{"n_layer": 14, "n_head": 8, "n_kv_head": 4, "norm_place": "pre", "norm_eps": 1e-06, "bias": "qkv", "beta1": 0.95, "warmup_steps": 362, "schedule": "wsd"}
Each number is 128 + 24 x the weight over its row's rms, rounded and kept within 0 to 255. Layers, rows and columns count from 0. Numbers have three digits each. The size before them is the row's rms in percent of the matrix's.

# layer 6 attention key, 256x512, rms 0.0485, rows 204-231, columns 192-223
101:112083160129157113091186144107091115099116089132169137134107140141119120131115085119073123128148
099:112097117170114180124141092121121135109101151140169100088072104116149091076152121147122089117116
096:165133166126163146149058126104143140107091142148102153098139152139147162117092138139188133114168
092:130134127138169132149110127167120125094085130087093114143139165137116149130158165130122117096157
097:179112095122147124126155155094112147136142110098120143171081167080171111154113118095105143126133
097:147149109101156107170107150139091122129146136128168150116164098094160127123136100125155083116133
102:114140163156129114143141111099118146183162123133118138130147118093080147166151146113148149103132
093:130112148166144121127138105096151118105112128106153137134173074127139157184174109110137130112120
107:135113150121105129148119124147128106113093129095144177142103162138172128097169113093091152136102
098:154131154158111121154151109154148118111130162124160147134131188124096141118125151088147175136121
107:129118158119123111149111108100154160131125173151119113127159142143145095146106116132155109127114
103:153120199125116141170099105138140130133131102131142145140117081126114096138124131086106166114142
096:088144097084123130139112127149113148112141126118114103140144125139125111112150083177138104144157
107:142134148162136111132150125110147121155148149104150147123152125137087108107156114141106110141144
112:118124152080108141150143102081156105150158157147156145120083119124107112115179118116146160150142
099:093171114142137086130127134131129145111144119107122140109091115144143159157119143082161124181114
090:135142122144160108111093098111155156107144126113170154123104123112130132087130113161136128118125
104:166122107135152122138109115116124128143144110137085089161124094127099171155119122125142160105071
093:180113099100118110141158110136163144163144165132144153144127118133148135084089145133119150104119
101:126132143150133100157171131137103134170135136142166166113096139147129139152169119107111175129163
094:088143100123129132120140123099123177124090158098143138112139145106115142117091181141138147148153
114:108080114145106100123128124163169139135126177134142140140111161135153129142121108089119119169132
107:074123143097082116110103126156092141115115161139121135107160086146154115112125120092171145149092
108:117113153098125117092146116101123166114171134134128176165116164137106145106119126086107137099138
102:159138142133097112153129144112077136156096110111098156129121100118158166152119097158156167122129
109:109135158126134137111137126116147177141150150128139110092146139088118144095145123156092095131141
089:156106143167140165105128162112103106091081101119098148108139158120097103145093130126133142114136
119:145147143130122136087136083125145127159101108111140136143109127133093146103154097168113114126148
# layer 6 attention query, 512x512, rms 0.0502, rows 397-424,461-487, columns 192-223
093:142097134128123130137133119085128135157118138114110113146165112101091137172106122163122130074168
094:164129079146163117123086088094094165124129117132120134137144140136113142137111157143107151169114
094:126157149124122145147114132123113142106143118098122115105125100117078152084081153116127182146099
097:091091162126142126126146139070104147108119167159124084098151116167087143134150102150170102109133
083:108145169099107153146154105137132153091190139144127130117103114120156141151083174167097139104086
096:098160086102146162150166124146115146106117183106178126182096124138151092170167111155128090142141
095:169123129086134068117098147125143119142126164134093098169121126163122138145088116147103098118134
093:141091164145129121072112137131128092111089125149161140177153121113138165117154109184105124135111
094:104127119118138150121137131101172159113091091149167107131144184160129173096136135118123119123166
104:100149111130098112202133126119120157113135153111115162160140164139104120086108128086112131150120
098:083161118112140151153152094164115117149114168142089115118075139123173121136122136106134158106134
102:128096141131153133124160151149111121135123140132088127101113142143141100159077137144075143166105
097:129140114165108095107140134113111124116088179088117150172161189130113080139149131104129107102184
091:110162174139143180095126105143128122084117145122153090136159105116170096150153111128107092118131
104:169103103143119151110146117132132113154076148142156138073140103111175099146155124138103109150119
094:132143124149115101138139136130101140167113122102104120161111140078115143130097139105110167096095
099:113091118121124143135153112102128157122155148105088112135126161097099140125137195112111146150130
104:152121151126128149097088119144110079119143157119133179096138139134165124088096163155145127146159
093:124149161104130102107149114180105165123156148138146126095144134133122129138153129096138110170101
099:129117161111129103135137129132118134130125076141099101132100124131133134139141119170138122160140
094:114132130156144159116169073100141150123141188136147154089168174082129114129113139139104135106169
100:154149145140174126164132135118094135136150133099116117094095187134122133155148144120130140126153
106:080122120123088160168132083125115162109112103096141121081139159161132130147153151091115129176107
097:146130126171125139129145167101145120144150131167119101127167104149152163190131114137132178097125
102:132107102145142142181121120129100118078136096107158123127108134115153105165140164137118206124137
107:135099107109134145116097117173111102179159118091089164152118099133130119153089141109102146158143
093:115120134138141139153137157178102108100133139123110139123143115118116125123099156123116116140155
103:158135121112123143155168143104085120149117085125130137088126100101141106138116143133147149155104
101:105138131115135152126116162125128097122104100136142095150133139146123123149120126181160106090117
100:155126149127156088117105124128088133144131092125133120148100162083131130165119111137102120147086
099:133181137106145115141097118138122123147104138146140154090158103067115112104070181136082159160120
099:125123167114147148130146137120117152098116106148163125108149151164099154102139150136109107116189
107:146078167103148127118110124124115127133142142118094127104104167118087136146094131139096118138159
102:102170113113143121122128162099190149142090158136139132071139152130133108136142174140110137128128
100:102120125130089099129093102101131111136162130102102092157135133100151082054147102165126154108107
105:154139140150109147140138099125107105102122137134121142153114133080125136132117144125166118097107
103:105089098138141155168131089114158153106172104155122096149094148103122104069115113141133106135133
099:129098121132128118159113182148114196150148150124117102095132134098130147149126133123145114152136
106:134090151149122144096151159123143128076150134161147134132092128077137139102137112161143113127145
106:118083123140137161154156109152113118116149160085111153123152114117109158177105179122083120154162
102:144123152163170162099150097156164132151107140130149108141125141153110103138120097133114064132146
107:083121126139146153135126128121145150111093165119115131123088148130139106126113124130100119154181
109:134145133128122125139121140159183081115119091113099155112115114135148147111128098166121144143156
097:171141153073104153135117147110142146146143114097151124094141094122085152138112146099144145141101
105:130092153070162098129154109151158109147116115115091155166136092120109146136135108148132137160124
103:114111132117148119108072116095070107092090131112104190161128125121126107126121132105132120136128
094:123170116149157130144151139119131152140117121126146132149120170116162119147113125167109142102124
101:170093108128145102145120132128102119123144130140117149075125135141162151158144166110083088118114
110:130126122127105134117153171120181115139120091112125120135111104109143095143100153125158145123163
102:153111113117139123185153088129154101147141111094122121152128134120103164166135149154125120094127
107:142098139120113131139126160109173166112104103103117159140163130091120095165151127115146100169120
113:125149076148113114124083165103126149124131133118124128128120136118133167078106123115135128137154
108:068114136120132162160137142103119121121107125104143136176165108114113113171121138176138155101149
110:117114114093111130116147122165113101129134063108128141125115101101117122160109131103081093131141
096:117124080130165083129108112132124152144122121112083168110112148134116096141136093123087122126141